Each number is 128 + 24 x the weight over its row's rms, rounded and kept within 0 to 255. Layers, rows and columns count from 0. The size above them is the row's rms in percent of the matrix's.

# layer 5 attention query, 96x96, rms 0.114, rows 71-77, columns 0-95
size [ 97  94  94  87  93  92  96]
[[124 130  98 116 138 122 137 121  99 128 176 122 123 106 112 163 104 137  88 132 163 177 145 142 117 130 121 104 134  86 156 122 122 153  86 156 158 165 145 114 129 131 104 132 105 146 129 116 147 187 125 177 151 112 137 109 179 109 122 129 138 100 144 129 130 139 136  97  94 103 108 137 121 111 141 101 129  82  86 116 153 107 160 196 111 123  93 130 123 100 149 127 159  98 123 126]
 [115 143 113 143 155 119 158 116 119 138 110 101  75 160 131 105 117 108  93 119 162 131  92 126  74 176 169 161 133 120 166 114 124 119 141 167 139 122 122 119 114 150 113  93 105 124 152 145 135 123 147 108 108 150 127 143 119 127 132 147 107 124  90 184 128 137 158 172 169 125 155 136 135 112  98 142 127 105 107 168  96  98 145 118 125 104 140 179 120  81  98 109 144 127 162 118]
 [170 115 127 120 163 122 125 169  90 104 150 104 103 117 130 103 151 114 152 153 150 103 122 123 154 122 102 112 143 121 105 164 136  82 125 115 157 130  95 128 176 157 142 130  75 122  85 159 133 183 102 112 122 137 129 150 108 155 159 128 172 154 151 127 133 156 141 149 138 109 108  83 107 126 102 141 167  84 115 126  86 134 121 133 135 130 115 120 134 108 161 124  76 132 133 147]
 [109 116 151 133 106 121 135 124 115 131 156 153 150 116  97 125 120 142  70  91 152 127  96 117  96 170 139 107  76 155 138 142 101 125 164 141 150 107 148 135 135 134 100 165 134  98 128 121 144 142  87 116 120 101 122 157 178 129 110 117 136 129 137  90 124  86 122 191 125 121 127 127 142 175 150 143 143 111 155 150 177 124 133 137 122 163 104  90 115 154 105 100 103 144 125  84]
 [117 180 118 131 131 131 152 144 145  79 110 138 136 154  98  90 123 130  96 130 122 137 128 114 127 170  95 129 121 163 131 123 141 122 149 127 134 148 118 102 129 110 120 136  86 141  82 164  98 122 141 138 122  89 165 163  96 167 157 130 132 162  96 128 120 145 131 147 140  92 132 120 131 139 136 177 164 181 114 123 170 151 112 114 121  80 144 118 115 108 127 138 159 113  65  96]
 [177 108 133 148 119 104 107 103 140  90 129 122  81 124 116 140 127 105 120 133 110  93 108 131 186 128 115 129  80 138 101 183 119 134 103 139 120 124 143 135 158 121 135 119 138 137 100 104 125 155  94 118  97 137 134  99 128 193 117 176 127 118 122 124 153 160 120 184 184 137  92 135 152 116 121 103 131 151 151 150 136 144 175 105 143 103 125 110 132 136 130 139 146 147  93 103]
 [136 144 130 120 135 108 127  70 183 121 143 163 129 147 117 149 101 135 144 103 127  79 157 112 111 151 123 125 156 123  92 122  87 132 152 146 134 130 181 169 130 163  95 149 124 121 114 177 112 150 148 135 118  98 145 126 149  90 116 108 134 142 138 146 119 157 133  98 131 103 117 193 129 118  70 133 103 128 122 115 137 146 102 130 133  89 145 123 118  95 135 109 128 114 185 149]]
# layer 5 attention key, 96x96, rms 0.113, rows 71-77, columns 0-95
size [ 93 101  91  87  96  89  95]
[[105 145 114 106 132 124 103 158 126 114 181 138 129 114 120  89 167 173 103 113 147 118  95 130 116 154  95 116 115 140 109 109 183 111 127  94 104 144 123  83 157 114  85 153 111 117 136 120 142 148 125 127 157 130  97 168 143 137 147 174 122 134 106 147  95 125 117 132 112  99  91 125 129  62 152 117 155 136 131 143 125 126 173 138 156 157 106 153 137 127 163 148 167 129  92 132]
 [149 167  83 129 171 101 126 117 106 174 105 123 102 175 123 144 113 119 135 116 124 144 131 122 127 139 132 102 115 147 145 168 147 123 129 166 125 108 137 125 126 137  97 136  82 129 121  69 154 130  92 136 155 116 155 129 114 141 109 141 128 117 134 111  71  81 180  90 165 133 121 125 107 142 124 112 113  87 130 134 104 147 102 126 174 118 145 175 135 107 165 118 134 134 162 155]
 [133 112 109 101 173 118 169 118 100  84 134 107 152 169 141 160 129 113 146 122  99 125 169 147 161 100 134 138 130 139 120 113 112 138 140 137 113 152 139 109 168 137 127 138 115 156 119 147 164 146 140 141 117  79 113 160 114 148 108 124 130 156 172 118 142 102 155  83 102 117 104 105 181  94 137  91 135  79  93 120 133  95 120 123  99 145 160 100 150 144 155 129 168 123 110 108]
 [170 139 133 120 108 165 153 148 133 155  93 135 139 163 143 124 129 119 174  95  95  96 148 135 152 152 122 120 134  95 132 113  89 117 124 131  94 115 108 125 141 150 113 126 109  99 149 144 116 156 122 126  86 119 174 154 144 115 156 112 131 142  72  96 123 111 125 111 134  88 102 163 119 162 125 176 101 188 126 171 114 129 125  96  92 148  96 120 116 138 135 103 138 133 105 165]
 [122 127 150 104 110 122 137  67 153 138 134 104 148 105  78 127 122 107 132 112 106 106 144 180  97 100 152 135 114 132 119 112  73 151  91 137 122 134 132 128 118  80 129 141 118 118 115 131 115 147 143 134 160 126 121 160 137 146 106 102 118 126 139 102 133 104  93 105 143 144 141 189  96 119 142 109 114 145 118 154 188 147 101 179 146 159 177 150 147 126 166 145 135 112 155 114]
 [139 139 108 150 101 160 144 135 147 110 145 129 177 107 146 104  85 112 138 106 109 109 114 160 151 136 107 157  99 127 106 109 126 175 111 126 136  79 128 114 116 119  94 139 137 140 135 144 107 135 105 140  96 121 132 181 102 127  88 149 116 140 156 140 173 120 140 153 108 116 179 126 132 130 105 114  85 107 112 154 159  80 104  95 131 125 175 116  97 142 125 180 149 117 133 163]
 [110 152 121 110 121 133 104  99 125 132 147 161 134 116  88 141 131 133 130 135 166 119 135 150 126 144  97 180 145 133 118 184 108 123 158 164 139 124 129 105 131 129 143 172 111 119 110 139 124 164 153 122 136 125 144 138 167  92  89 102 164 121 153 106  85  92 105  88 169 134 124 157  76 106 120 177 144 126  95 148 117 100 124 115 116 125 102 107 175  78 130 121 116 136 115 108]]